{"hidden_act": "gelu", "norm_eps": 1e-06, "positions": "rope", "rope_theta": 10000.0, "rope_fraction": 0.25, "optimizer": "muon_variant", "lr_head": 0.00511, "max_grad_norm": 2.0, "max_seq_len": 1024}
Each number is 200 + 40 x the weight over the matrix's rms, rounded and kept within 0 to 999. Layers, rows and columns count from 0.

# layer 4 attention query, 128x128, rms 0.0983, rows 88-95, columns 0-127
256,216,199,242,188,195,167,207,206,125,252,214,251,191,205,187,281,245,198,232,159,193,234,162,240,238,174,216,172,222,208,336,252,226,200,213,179,165,225,134,196,232,208,241,260,197,193,263,176,192,241,195,215,243,180,283,196,252,225,224,285,209,219,132,212,120,318,224,242,172,238,219,225,180,265,229,235,222,230,229,134,192,211,188,173,179,163,217,205,167,339,197,186,149,199,260,176,240,215,258,194,178,241,212,159,257,155,175,200,254,184,180,182,198,181,189,218,268,200,121,234,175,201,189,241,98,185,181
325,217,160,157,156,182,157,201,131,211,174,164,146,165,127,172,224,146,166,221,213,214,244,220,134,170,255,200,188,185,221,257,264,160,217,164,219,77,234,252,193,215,207,277,175,215,159,158,75,183,145,146,273,164,221,132,193,212,302,214,182,189,239,210,160,141,253,190,166,136,178,239,144,175,201,234,174,253,199,221,174,189,143,217,284,167,164,187,199,171,167,236,244,173,159,187,115,130,219,181,203,206,174,159,158,259,154,278,197,109,262,176,230,221,203,207,188,218,99,165,162,154,229,203,243,247,231,285
177,186,174,202,230,224,146,214,144,190,196,240,242,173,144,218,196,188,162,258,176,261,126,155,250,201,224,162,213,253,245,138,181,128,140,210,200,120,220,198,225,217,211,228,112,243,237,224,110,156,161,235,278,257,185,231,229,269,202,271,228,179,120,179,184,225,187,239,276,150,228,249,194,170,185,300,243,191,178,203,252,174,192,126,205,244,218,266,201,212,183,214,204,242,229,215,219,214,229,222,157,217,104,190,175,189,231,141,170,277,254,170,254,183,273,240,208,201,259,220,196,167,222,189,166,217,121,201
245,116,125,161,195,170,277,183,233,188,206,223,211,192,186,143,187,291,206,194,150,153,232,217,167,208,175,162,210,253,157,200,213,165,105,232,165,179,211,186,191,254,273,245,169,258,198,175,207,196,209,154,175,252,199,134,234,216,186,193,135,218,206,185,199,223,144,227,250,284,260,155,193,215,245,193,196,234,218,255,231,204,223,97,292,167,172,233,109,162,173,277,199,190,78,179,249,152,242,143,239,235,138,227,186,264,290,206,157,228,203,195,173,288,205,244,125,187,203,211,166,189,214,178,166,165,174,177
197,290,247,269,161,234,185,202,167,200,258,216,162,153,220,164,246,193,211,190,186,253,222,202,155,248,215,183,174,181,197,176,230,181,218,216,159,140,189,130,226,152,144,145,225,196,273,141,211,120,231,237,209,191,125,174,232,207,157,210,200,198,189,326,237,227,180,233,178,198,237,220,185,204,183,236,163,296,181,252,156,168,328,226,239,217,201,194,200,228,147,186,255,204,206,196,264,215,206,296,250,199,290,202,198,210,249,125,191,211,183,159,164,173,181,140,125,205,160,201,224,229,225,208,148,188,199,153
200,223,232,176,207,229,129,183,219,197,285,275,196,335,167,207,265,182,226,188,206,184,229,191,173,158,238,308,161,166,184,197,116,134,201,189,197,196,182,199,157,252,235,276,266,171,172,177,152,120,247,227,227,197,241,164,183,190,165,198,115,219,192,239,199,206,247,261,205,190,208,174,219,194,216,204,164,210,189,163,244,241,142,143,231,194,221,192,211,178,172,182,220,217,162,122,161,210,234,212,212,183,206,270,183,243,181,141,203,160,164,134,109,153,173,259,208,172,256,196,185,240,172,206,192,162,193,145
255,171,207,156,258,201,195,184,147,197,214,216,181,218,194,204,208,373,248,267,200,199,250,220,198,193,205,219,200,268,168,253,239,165,185,129,165,221,203,226,202,273,196,174,146,220,177,211,215,251,208,311,193,179,186,178,80,218,191,228,194,131,153,225,245,225,268,210,202,241,254,215,206,226,204,207,216,199,243,224,265,209,238,247,245,209,260,183,177,215,206,227,237,206,188,199,227,155,182,196,243,202,196,162,187,174,141,254,234,187,202,197,259,164,270,214,221,139,206,134,131,313,154,243,216,165,215,157
216,176,248,185,230,236,160,166,201,247,153,223,143,138,204,260,258,240,203,188,216,222,149,209,216,192,166,134,145,165,254,196,280,240,251,146,232,214,183,222,164,160,178,142,235,261,135,208,115,156,253,190,273,197,215,128,232,214,206,173,168,197,223,152,196,236,204,165,252,210,168,220,128,291,262,186,212,260,167,180,217,214,169,237,191,158,210,132,218,229,220,219,149,247,139,144,92,202,254,189,161,188,175,247,189,209,187,176,219,217,143,162,188,228,244,174,225,214,231,204,171,217,278,230,217,220,146,169
# layer 4 attention key, 128x128, rms 0.104, rows 88-95, columns 0-127
143,203,250,194,208,179,189,211,189,242,157,316,216,282,191,135,323,217,222,192,143,204,206,177,152,211,178,207,252,194,241,224,144,128,177,193,241,252,221,200,166,154,179,203,207,254,268,194,256,240,111,206,160,277,207,224,197,206,224,178,181,185,280,215,150,196,241,262,213,236,233,241,267,158,171,127,203,230,207,213,230,201,203,218,181,204,184,203,235,155,203,209,168,260,158,131,153,220,232,216,247,178,158,226,137,153,260,200,228,233,191,215,194,206,225,204,167,260,139,219,188,241,222,236,200,195,245,112
167,159,179,172,191,212,223,264,153,258,228,165,230,200,206,193,198,267,202,154,221,147,197,280,168,284,210,147,129,193,208,265,148,179,139,252,249,258,170,144,187,231,268,174,186,220,194,185,210,152,222,159,229,190,239,187,217,123,187,217,221,280,140,158,231,160,158,97,182,255,192,188,204,231,216,149,272,235,163,213,289,241,166,199,126,195,240,165,194,209,196,219,207,262,227,132,181,232,210,192,236,143,188,172,213,275,205,165,177,251,219,170,166,184,264,183,208,128,227,204,150,211,163,228,155,130,198,242
235,216,224,264,110,266,190,165,207,155,253,185,129,239,218,226,255,107,252,236,207,260,169,229,181,252,195,252,107,188,249,192,267,207,168,250,193,200,174,128,173,260,157,137,183,183,223,117,171,234,175,203,216,222,195,267,245,131,217,184,180,179,168,237,188,214,180,219,160,240,185,247,211,212,244,177,114,161,145,211,213,172,140,226,143,192,247,280,151,243,222,231,264,170,167,258,157,246,227,194,183,138,240,145,194,221,220,144,173,204,227,217,236,190,248,222,186,238,227,168,168,189,163,196,201,243,191,188
265,245,229,209,184,233,152,222,178,188,228,207,259,161,214,247,264,193,182,227,163,209,286,249,188,183,218,151,126,197,263,181,151,190,134,227,225,159,209,187,246,237,238,165,292,251,305,167,298,296,228,148,222,225,201,184,188,265,182,225,111,209,227,217,215,153,164,174,208,177,167,130,160,178,200,246,172,225,171,210,180,278,169,198,187,249,152,216,174,211,207,200,199,166,189,235,222,229,199,164,243,198,174,259,209,281,231,240,150,174,185,162,204,256,238,216,181,187,244,185,228,189,175,283,162,273,186,211
203,188,235,206,132,158,197,165,217,220,237,197,139,153,200,153,245,173,122,218,209,246,165,238,218,155,199,186,133,112,161,238,213,180,222,175,186,178,217,250,188,151,206,212,183,228,209,170,207,170,172,263,237,230,150,153,282,252,198,182,256,203,206,210,211,148,196,194,195,109,194,104,222,179,155,189,222,223,250,207,144,189,195,228,290,102,211,202,184,171,167,219,195,135,200,239,185,185,221,215,218,197,169,165,253,217,251,158,305,175,171,259,223,177,188,215,210,224,192,216,214,220,187,169,155,212,171,222
222,178,163,159,121,182,170,219,231,191,232,197,203,166,202,193,211,231,95,225,142,189,168,157,258,197,108,229,246,201,234,202,148,191,252,170,128,220,264,179,285,239,248,171,198,156,138,157,91,193,162,259,251,245,215,196,163,210,211,244,213,245,219,175,223,192,196,176,214,204,169,111,208,119,217,214,245,290,183,227,245,182,226,168,206,197,196,101,163,169,153,176,219,216,155,216,217,204,190,153,226,202,181,214,214,193,217,206,140,193,152,145,209,159,207,208,208,288,196,150,114,190,60,215,141,251,204,134
288,201,187,236,251,196,229,255,229,125,267,142,169,208,188,227,205,153,213,181,260,221,181,224,236,197,220,243,216,115,203,233,180,169,208,187,240,180,180,219,48,179,193,166,215,171,173,187,166,253,237,236,242,206,258,237,200,223,244,251,153,213,264,199,239,193,187,179,148,163,153,272,196,184,255,148,269,297,172,186,141,133,210,97,206,208,173,198,226,145,55,172,176,232,180,157,185,166,199,154,215,173,171,237,167,275,230,181,217,220,206,149,165,205,160,228,255,229,160,230,212,187,137,200,215,224,228,245
228,200,232,168,174,192,97,222,173,264,211,140,181,184,253,139,194,251,172,199,221,183,188,155,179,223,200,172,154,231,191,167,261,192,218,229,161,195,222,268,203,241,230,167,179,220,215,176,196,272,206,238,265,143,170,240,215,247,277,161,200,221,210,305,129,214,207,170,164,309,215,247,257,233,241,213,252,196,143,216,217,215,230,259,193,208,210,223,223,180,181,181,163,202,208,175,203,201,261,217,245,229,178,262,201,198,147,249,227,201,135,247,190,165,219,150,193,212,193,158,150,221,188,207,196,178,222,187
# layer 4 attention value, 128x128, rms 0.0663, rows 64-83, columns 0-127
220,154,183,258,200,196,186,201,226,267,181,214,203,243,255,189,259,237,209,139,162,111,170,204,304,191,201,196,118,190,156,194,302,206,213,154,198,326,216,242,207,257,247,148,213,197,162,166,248,240,215,264,170,217,264,154,272,170,230,224,152,256,179,249,224,212,237,233,176,321,217,193,170,274,181,237,164,224,288,205,276,155,176,230,245,162,229,288,188,203,159,204,173,159,175,136,183,210,228,249,172,112,191,218,275,202,256,226,188,274,230,93,201,240,245,243,163,154,202,250,219,220,185,164,212,209,224,229
129,262,141,164,187,203,284,236,169,200,191,159,202,175,195,170,128,219,189,235,132,282,221,262,174,242,174,127,150,262,152,110,207,201,218,163,289,204,215,163,186,188,193,87,143,239,210,247,288,188,241,152,219,217,128,157,222,166,215,205,121,169,154,184,171,164,176,157,199,229,226,181,195,338,147,195,212,180,185,181,164,232,157,176,140,185,269,206,216,207,220,235,192,206,261,170,141,216,215,210,193,255,276,166,191,214,239,236,194,235,219,256,223,179,241,186,118,159,189,186,193,246,207,214,224,221,128,219
168,222,229,187,265,207,223,174,241,276,135,229,208,85,176,185,173,256,196,257,229,203,162,219,134,170,128,219,259,210,219,210,202,157,225,176,140,229,197,215,210,202,163,167,86,223,187,204,184,172,216,259,165,276,190,146,107,144,159,244,158,189,237,202,217,155,132,138,230,205,253,213,135,215,172,270,164,229,239,231,209,170,198,199,127,240,226,212,212,197,223,220,185,188,170,169,180,217,233,204,171,244,188,211,227,210,189,222,242,231,115,175,186,232,215,139,225,228,240,244,185,162,208,138,187,220,234,153
151,163,117,243,127,151,171,236,256,192,179,181,203,197,163,167,197,179,171,216,158,247,214,183,176,197,191,263,231,160,238,152,108,168,212,187,211,151,143,155,230,234,164,171,220,198,232,267,237,265,242,305,191,210,220,215,128,168,283,198,249,249,199,259,192,188,202,137,182,167,211,207,235,97,151,202,176,215,207,242,118,177,231,174,226,236,189,234,201,178,200,236,147,228,172,143,153,174,125,143,179,182,237,240,147,186,207,177,171,155,136,188,207,52,169,194,255,179,201,195,255,191,154,196,167,232,230,176
256,144,230,210,172,196,254,135,124,214,202,263,254,105,263,199,203,200,260,182,201,161,176,260,216,171,204,209,259,121,245,247,123,219,277,128,238,236,208,127,217,232,250,124,176,168,173,200,219,241,246,277,159,196,143,241,115,265,155,233,224,161,179,203,267,176,251,230,157,210,171,287,157,199,232,228,202,167,154,167,179,199,177,200,182,194,196,161,163,161,175,220,170,175,270,175,171,207,232,179,176,214,261,249,276,193,184,211,255,169,213,191,283,174,137,240,281,134,182,249,199,197,224,184,223,224,154,105
244,264,171,172,233,280,256,202,169,239,147,208,162,173,213,180,206,188,204,162,176,280,163,220,217,134,276,223,237,182,246,206,241,193,286,170,210,237,179,235,270,230,192,205,144,193,163,145,169,224,251,123,247,181,206,127,212,227,147,203,99,220,180,156,188,201,198,185,251,189,239,190,194,235,257,231,199,187,156,202,212,154,196,149,241,274,281,234,176,183,133,275,186,211,123,184,212,202,223,218,134,215,260,245,207,228,205,179,152,197,216,175,143,230,205,239,225,208,199,166,168,274,206,157,127,174,186,234
178,241,221,180,243,188,214,156,226,194,166,239,185,206,239,176,183,127,214,171,233,212,279,207,258,160,148,122,205,169,145,173,162,178,195,175,163,216,217,181,287,172,195,188,208,212,260,259,123,228,196,194,218,168,211,225,168,93,183,168,164,213,209,195,164,142,194,152,205,232,235,216,233,158,93,206,161,144,220,181,220,195,191,252,268,253,226,163,209,165,207,189,291,235,310,133,198,165,230,311,141,238,170,198,163,143,222,187,309,192,158,204,227,288,181,193,143,239,185,201,201,232,206,162,202,217,255,162
170,249,263,135,286,267,156,203,255,155,223,174,245,258,250,222,251,227,161,167,223,162,233,240,235,185,208,224,103,181,163,208,234,167,212,223,144,143,187,249,157,189,201,175,208,221,167,236,252,138,187,197,215,265,182,148,195,200,220,241,240,258,178,195,138,128,219,227,243,172,187,247,167,172,179,150,191,278,207,182,217,186,214,173,235,229,311,183,223,197,212,195,228,234,222,134,133,162,191,135,168,213,186,238,219,178,219,271,214,219,205,239,253,227,209,262,268,159,146,223,162,203,169,174,200,209,203,255
240,137,189,212,122,237,257,210,237,150,250,209,168,173,219,204,177,224,188,145,222,124,250,188,197,166,199,189,247,194,174,180,259,194,149,226,207,143,143,188,230,217,213,246,259,197,224,175,198,179,227,170,214,191,185,176,190,212,218,158,251,178,240,137,245,93,167,131,167,229,206,155,136,162,285,225,223,237,227,172,158,189,131,184,140,233,160,223,229,154,198,201,243,208,167,182,247,159,241,148,191,262,255,199,233,192,241,299,208,246,228,161,202,119,249,199,141,150,220,181,198,235,181,180,217,230,237,91
195,180,115,189,278,222,255,197,157,185,131,220,197,187,191,241,257,231,160,106,221,209,174,223,160,196,245,135,166,208,268,192,274,215,146,188,196,126,257,197,190,165,200,214,194,213,189,171,184,146,160,182,221,223,147,252,195,183,276,184,182,190,178,107,185,213,176,181,230,95,246,128,264,214,192,193,167,314,196,155,204,260,154,209,229,212,229,173,198,186,200,173,204,206,109,211,212,129,247,254,153,174,194,146,231,154,193,182,154,188,146,201,193,184,182,129,213,213,232,228,185,228,164,188,271,201,234,162
145,211,248,259,179,144,134,193,242,119,169,185,198,231,212,236,246,224,221,238,213,252,269,165,216,182,243,271,180,199,220,262,297,250,258,252,203,279,206,171,266,227,198,167,193,175,174,198,125,251,274,285,247,145,163,221,151,250,281,153,221,115,222,226,211,204,178,195,188,204,207,144,248,159,142,166,193,218,268,215,209,200,232,202,214,205,147,152,270,231,258,233,169,205,214,173,208,205,198,235,174,238,145,235,232,221,200,296,149,198,194,172,225,255,186,205,224,225,182,214,213,221,212,193,230,210,252,253
207,227,193,185,203,197,198,227,150,202,183,209,230,156,217,213,120,198,228,170,194,219,158,130,209,268,230,161,160,118,170,199,244,245,149,157,195,129,176,190,215,271,183,182,185,195,221,189,150,209,203,196,215,197,211,210,196,150,223,222,209,253,186,264,157,221,191,189,140,145,207,194,214,188,143,246,179,152,196,185,179,200,266,314,235,251,209,242,163,212,202,202,165,220,161,153,210,254,204,234,154,220,188,198,279,278,161,312,236,258,184,239,241,175,213,184,159,139,163,215,208,221,221,259,199,181,249,200
212,243,183,234,259,147,169,221,160,123,232,247,240,236,197,177,195,181,155,195,220,234,184,196,209,185,193,254,193,226,303,169,158,237,173,144,164,206,266,138,270,245,221,168,256,158,159,227,222,233,213,162,202,198,249,129,201,212,164,143,216,240,219,192,164,159,178,201,181,227,205,223,230,192,297,239,181,161,217,213,229,191,216,263,156,212,220,242,258,161,161,201,141,224,107,193,253,157,206,200,127,183,256,134,182,191,187,267,189,212,203,221,194,289,228,145,242,147,158,224,158,205,218,189,185,218,194,261
250,254,179,98,179,161,226,203,146,290,200,256,196,215,256,191,301,236,221,176,223,227,185,164,195,121,202,215,137,279,201,184,142,190,175,127,188,223,100,193,186,180,188,236,173,256,203,114,247,216,290,234,218,181,212,237,193,163,171,161,170,215,240,198,222,202,180,188,199,195,243,133,113,158,313,223,212,272,216,205,190,191,163,244,204,259,199,271,164,213,201,266,214,229,144,241,189,180,167,235,159,228,163,180,207,195,162,168,249,215,194,210,207,259,187,157,313,151,254,258,209,146,153,200,175,170,152,195
240,130,196,228,183,192,181,194,269,192,218,246,233,185,241,189,157,146,211,223,215,219,162,190,181,197,227,257,273,289,210,183,201,234,235,201,223,130,251,205,217,237,178,243,176,251,247,177,237,214,146,189,212,201,242,217,195,159,282,247,153,178,223,228,167,242,182,200,180,200,187,163,163,220,193,153,195,253,255,259,248,200,200,205,177,194,200,200,159,176,192,257,204,207,154,125,233,216,135,211,223,166,231,183,182,206,243,260,284,220,137,164,211,189,164,220,176,274,189,271,209,267,238,201,185,232,251,159
226,137,178,159,169,222,148,205,166,244,231,212,248,216,238,231,188,222,214,192,252,262,230,254,236,213,191,221,310,304,106,222,318,144,189,133,175,181,189,253,228,219,226,119,297,198,186,215,228,157,260,223,240,202,181,167,216,143,188,122,260,175,153,178,208,273,190,205,119,171,198,286,153,142,273,186,201,207,280,200,117,221,222,219,172,296,206,221,185,224,180,199,203,204,157,240,222,192,213,197,154,243,177,214,205,236,176,163,196,226,225,121,115,74,186,206,184,272,177,148,166,190,166,176,191,268,237,289
226,181,214,195,168,150,185,220,240,182,177,134,201,131,183,224,181,127,222,198,220,195,165,242,200,188,230,248,176,237,247,201,192,227,203,183,216,228,172,214,206,187,224,241,145,173,185,223,165,156,248,247,188,190,152,132,229,172,182,222,248,253,92,205,281,224,255,220,183,221,221,198,158,182,198,251,131,227,207,229,191,196,200,208,224,149,211,224,210,194,167,224,176,197,154,179,250,196,259,267,166,276,187,197,211,161,207,203,245,232,250,186,133,251,204,169,187,224,132,199,154,128,232,191,166,241,227,180
273,240,190,219,158,200,229,161,191,202,149,173,157,185,229,191,264,135,191,228,226,155,278,180,201,205,188,255,140,193,236,171,169,199,241,254,201,250,190,203,183,177,243,180,186,181,217,222,258,238,204,237,140,138,229,130,202,224,306,156,192,212,267,177,213,189,196,217,220,132,239,226,213,205,142,228,193,179,190,245,221,174,238,222,276,209,224,216,204,181,148,194,182,179,239,136,120,198,146,196,204,217,156,147,328,193,196,216,223,211,164,165,221,214,169,184,166,131,215,218,159,262,147,125,219,152,175,191
224,286,156,244,170,143,143,244,184,184,172,205,154,110,200,239,179,173,208,218,225,193,215,216,151,181,239,210,232,181,231,238,155,231,146,200,142,227,251,209,192,131,86,157,85,216,207,142,209,159,144,202,249,235,176,198,224,152,289,205,136,155,283,201,231,128,222,109,160,248,145,254,210,150,209,206,197,178,156,208,156,203,250,141,210,181,161,196,168,225,143,237,205,178,228,237,276,234,203,200,247,180,221,244,289,198,167,144,196,106,256,123,180,263,207,180,245,179,221,219,162,257,238,236,217,258,222,154
186,155,218,203,244,206,227,200,157,226,164,187,197,229,226,224,220,192,209,124,185,113,228,200,160,170,145,275,199,239,167,158,153,206,209,273,183,151,198,203,129,193,283,103,237,247,274,95,230,141,220,185,221,149,130,209,238,242,227,175,173,258,197,212,183,232,128,171,179,221,216,230,241,196,172,133,225,252,141,284,166,216,242,208,222,222,109,210,312,218,163,138,204,184,129,318,219,177,222,262,268,213,210,219,197,236,226,222,160,200,147,187,209,165,156,197,277,180,214,175,213,209,270,263,159,226,196,208
# layer 4 attention output (transposed), 128x128, rms 0.219, rows 64-82, columns 0-127
153,160,223,199,242,245,183,241,194,204,250,150,207,268,181,153,161,181,141,214,237,205,192,213,204,205,226,162,241,215,270,159,186,65,192,211,146,162,208,211,170,166,196,243,198,144,222,174,130,223,270,164,230,191,150,267,241,250,165,224,205,174,225,177,218,219,184,227,186,139,188,199,238,133,203,127,216,139,138,270,187,194,211,120,103,174,220,224,223,251,207,165,183,284,201,253,223,226,175,221,204,261,224,216,210,187,303,143,147,169,124,282,151,230,125,129,217,171,248,180,213,179,167,202,164,178,163,148
243,220,263,205,209,258,196,136,187,211,249,177,163,199,117,236,223,196,207,223,180,172,167,184,189,188,163,176,222,230,202,229,201,243,149,159,191,264,151,206,205,166,168,194,299,135,143,187,157,180,174,267,215,219,230,219,190,167,157,184,281,222,201,261,243,215,237,226,197,121,222,262,273,107,187,174,197,257,179,244,222,117,246,139,273,247,150,245,213,212,220,155,172,243,175,127,246,166,155,174,223,102,239,250,230,250,155,260,184,154,153,234,171,218,205,170,180,186,222,251,159,205,145,173,221,68,268,148
155,168,252,231,142,196,232,203,258,218,244,260,131,177,196,227,271,204,183,191,174,176,256,170,142,256,215,134,266,131,196,195,207,198,223,230,144,163,237,273,217,202,303,177,218,197,222,237,240,267,271,175,205,195,186,229,239,257,277,217,248,181,177,212,139,247,219,264,215,235,179,111,238,253,198,202,178,213,167,254,169,215,256,183,242,205,305,163,179,262,172,172,173,211,199,187,182,175,236,205,298,216,232,218,180,200,194,203,251,213,244,280,209,239,221,216,191,111,191,206,191,228,254,233,209,141,141,201
215,224,281,207,229,130,286,249,206,209,189,170,229,168,272,182,189,226,169,145,209,184,231,279,171,202,128,193,174,119,167,204,222,278,227,171,177,231,194,198,189,181,181,235,218,190,151,192,143,228,219,181,249,207,214,275,182,204,210,120,247,165,278,273,235,215,203,230,163,254,246,228,171,303,226,229,290,169,172,166,265,249,187,186,214,205,205,190,178,296,178,236,254,125,220,244,254,271,220,233,123,260,217,150,268,242,156,204,191,183,252,211,210,201,214,277,181,178,180,188,216,204,214,215,165,243,207,184
233,209,209,233,260,177,178,212,281,185,250,137,189,204,243,164,230,189,152,281,259,160,209,193,160,212,204,160,209,228,159,174,263,156,222,146,201,218,152,210,153,185,201,241,200,152,193,263,164,196,161,137,237,237,131,307,191,186,253,188,159,217,208,193,202,226,156,215,280,251,220,190,288,237,266,163,234,151,199,91,173,298,244,182,190,215,186,223,186,247,245,217,211,244,175,225,274,203,236,204,204,215,217,197,219,219,174,182,202,141,217,127,213,179,190,222,199,197,169,132,89,223,223,184,199,191,209,325
141,186,227,248,127,195,166,173,157,229,277,123,221,210,141,229,201,216,139,228,207,212,217,186,162,162,208,268,146,217,171,167,214,183,165,190,172,176,125,215,190,172,190,158,231,199,186,264,260,191,207,303,165,227,167,283,163,185,217,193,248,237,230,179,161,188,255,189,146,167,126,159,189,225,175,222,246,177,228,179,176,190,196,258,223,182,192,165,214,228,225,139,236,218,239,218,199,183,142,182,189,192,256,239,244,174,187,250,205,281,240,170,154,215,214,210,151,186,148,205,130,201,135,219,216,262,199,143
182,224,217,212,232,225,235,362,159,194,207,213,193,210,123,177,213,180,238,224,246,235,136,180,155,250,153,228,204,225,248,254,190,165,214,169,183,181,179,156,154,236,267,198,236,232,228,152,199,221,236,167,184,210,184,237,141,240,211,139,261,219,194,191,215,209,211,231,217,211,145,124,226,186,268,247,224,233,175,217,189,154,214,180,158,127,203,283,149,231,160,236,129,130,180,148,175,250,167,152,231,230,169,184,271,314,141,235,204,197,230,183,275,172,303,254,132,171,169,163,172,130,189,215,183,147,172,224
214,274,180,196,241,202,196,194,162,229,205,217,183,197,137,233,161,211,250,219,231,250,197,85,206,221,164,184,230,203,150,172,171,249,269,202,276,208,179,187,229,216,184,190,158,142,181,139,167,249,215,198,170,171,152,219,290,177,191,243,221,162,102,213,287,168,243,242,115,232,197,201,196,172,230,200,194,184,201,203,157,216,186,226,158,232,178,177,226,199,209,170,207,215,169,163,177,192,130,237,195,218,149,184,160,230,269,158,149,184,216,207,161,206,177,261,120,246,208,233,175,246,169,232,187,206,213,266
259,233,277,232,220,273,184,195,231,128,203,178,190,144,297,176,231,210,226,230,219,210,124,163,180,190,208,216,177,179,177,163,189,204,244,187,149,251,194,179,191,238,260,257,169,211,143,150,186,261,216,255,168,196,166,214,138,175,244,210,184,203,202,172,239,237,128,234,195,209,218,165,164,162,216,223,185,232,144,105,189,184,201,220,246,205,154,200,229,200,237,200,192,156,169,181,138,215,117,191,247,219,202,225,220,138,153,82,253,132,263,187,156,217,160,142,244,207,218,161,150,150,215,208,198,159,232,268
157,198,244,180,185,268,246,173,221,185,243,132,155,274,247,198,200,223,247,326,207,237,284,202,247,216,275,218,230,231,167,176,208,251,235,128,189,200,162,207,197,227,224,152,222,214,242,263,190,187,203,185,93,141,222,166,214,161,148,232,219,205,215,195,198,133,227,214,201,220,277,291,207,110,224,170,203,158,194,208,244,154,215,210,210,218,193,168,164,167,238,212,181,112,279,226,160,183,126,149,185,133,129,172,190,205,216,222,226,263,236,169,214,210,248,265,164,223,213,200,194,126,219,275,204,147,187,158
147,153,156,176,224,256,210,166,122,225,210,196,215,213,223,177,211,157,211,169,185,192,205,227,106,146,206,163,170,169,217,164,199,174,237,172,137,157,253,180,228,194,169,177,183,197,231,172,201,146,184,199,145,211,212,229,267,115,194,190,172,182,276,240,229,219,219,239,156,262,247,172,193,204,278,146,199,242,154,189,181,144,197,195,127,155,161,212,155,241,207,192,272,85,216,204,182,264,254,186,161,237,270,208,213,197,188,140,173,149,224,255,207,231,181,188,182,216,214,177,126,172,199,170,244,243,199,230
211,136,261,192,200,247,165,273,191,185,191,171,192,220,105,171,194,155,212,194,162,149,181,193,152,142,187,227,265,238,229,197,204,169,217,269,185,223,206,181,188,253,205,224,184,160,225,242,218,223,255,222,195,236,206,217,209,172,150,205,176,157,192,199,164,208,274,246,198,229,155,235,188,176,153,178,252,198,213,196,265,249,213,116,243,198,104,194,208,222,177,160,247,186,206,194,157,196,202,270,168,233,181,146,181,171,163,170,228,193,218,168,154,266,200,259,269,193,180,160,187,227,185,166,184,159,242,234
138,186,217,126,97,237,151,160,226,194,252,205,144,108,161,143,184,230,224,144,212,305,192,238,144,183,165,244,211,217,162,187,203,177,239,213,205,185,171,241,168,204,120,188,223,245,178,121,212,189,235,275,247,203,155,221,163,180,197,217,149,230,210,193,271,195,216,184,209,138,194,153,189,196,206,205,246,228,187,153,173,285,180,189,211,234,128,212,131,248,180,186,253,217,209,221,166,273,172,207,225,277,167,267,191,195,146,180,255,208,267,231,174,192,175,235,227,237,181,212,212,283,187,169,174,174,228,161
127,201,226,249,207,183,194,204,217,223,280,215,163,185,213,148,204,185,218,182,166,192,192,245,306,203,277,235,154,110,199,190,205,98,205,220,232,181,227,248,214,270,148,174,255,198,186,192,201,220,286,159,169,188,164,172,207,225,265,193,261,209,169,200,161,218,158,168,191,157,150,174,142,211,152,176,226,166,198,195,175,267,249,244,213,221,167,147,265,182,253,192,234,230,202,125,230,303,225,204,348,185,203,269,197,214,165,226,220,229,225,173,227,175,259,172,204,230,194,173,142,244,242,164,217,240,163,159
218,146,218,209,200,257,243,200,187,152,192,200,228,289,199,203,192,186,185,176,160,234,149,246,175,221,198,169,207,198,223,170,255,256,201,179,178,296,175,305,257,197,198,222,135,206,172,267,173,250,191,144,288,229,202,177,159,211,177,165,169,247,126,192,178,184,174,312,166,214,149,223,133,206,222,226,208,186,240,161,216,203,213,204,205,205,241,212,236,235,255,191,201,184,98,218,148,244,303,164,206,280,120,217,175,221,186,202,176,217,178,211,232,262,126,224,244,164,220,206,164,177,124,208,182,176,132,191
213,166,224,190,225,213,252,173,204,128,250,119,224,168,269,165,240,288,232,160,202,213,213,139,120,176,172,251,189,218,284,94,171,223,151,280,162,226,275,160,263,116,198,288,190,237,183,213,264,308,252,258,266,216,198,230,240,205,216,202,212,201,296,191,217,138,189,182,187,218,242,190,231,205,203,267,181,247,325,209,171,228,152,214,214,114,196,176,226,172,272,176,235,171,169,228,204,185,224,105,209,147,214,144,204,151,281,162,234,199,108,121,144,232,238,263,188,235,247,192,221,232,281,174,199,241,168,151
130,111,217,253,171,167,208,194,224,134,197,263,180,159,163,207,210,187,173,257,164,180,191,225,145,258,225,194,239,229,176,186,249,178,178,276,179,198,203,151,164,275,246,210,232,225,198,147,171,147,201,192,189,195,191,206,225,146,250,173,233,201,221,179,97,173,234,128,162,229,211,203,226,337,236,156,249,207,138,218,141,224,221,224,201,179,158,240,199,187,227,161,227,193,197,253,264,197,162,203,241,152,188,199,216,180,218,118,193,238,157,226,292,189,220,169,182,190,216,153,233,166,220,183,218,171,179,188
140,225,190,237,246,157,204,282,195,244,244,202,221,266,97,215,207,186,147,152,214,180,160,227,190,168,241,167,262,195,120,161,212,146,208,221,196,161,154,286,184,248,230,209,280,153,221,90,161,178,250,205,175,187,168,216,181,244,213,141,265,251,192,258,238,182,171,182,250,246,197,236,142,142,202,188,202,122,192,154,281,158,180,208,163,213,240,233,197,220,235,202,158,203,221,229,222,183,210,279,163,187,275,202,176,228,200,173,169,187,172,185,128,156,174,198,161,200,182,183,190,180,302,181,220,160,227,188
195,203,174,160,90,215,237,195,228,235,210,215,234,215,172,199,190,221,171,74,163,185,276,183,251,195,169,175,136,163,207,138,272,238,234,205,226,190,209,169,172,273,282,131,181,219,192,272,258,160,181,240,170,196,145,158,199,190,231,179,184,273,192,177,244,243,222,289,284,169,262,228,222,217,183,84,255,197,287,189,209,176,216,195,226,174,162,185,249,204,187,165,209,150,228,278,252,213,244,195,199,209,153,119,216,228,236,243,269,194,143,235,213,234,174,150,233,160,192,165,217,172,185,217,189,184,281,218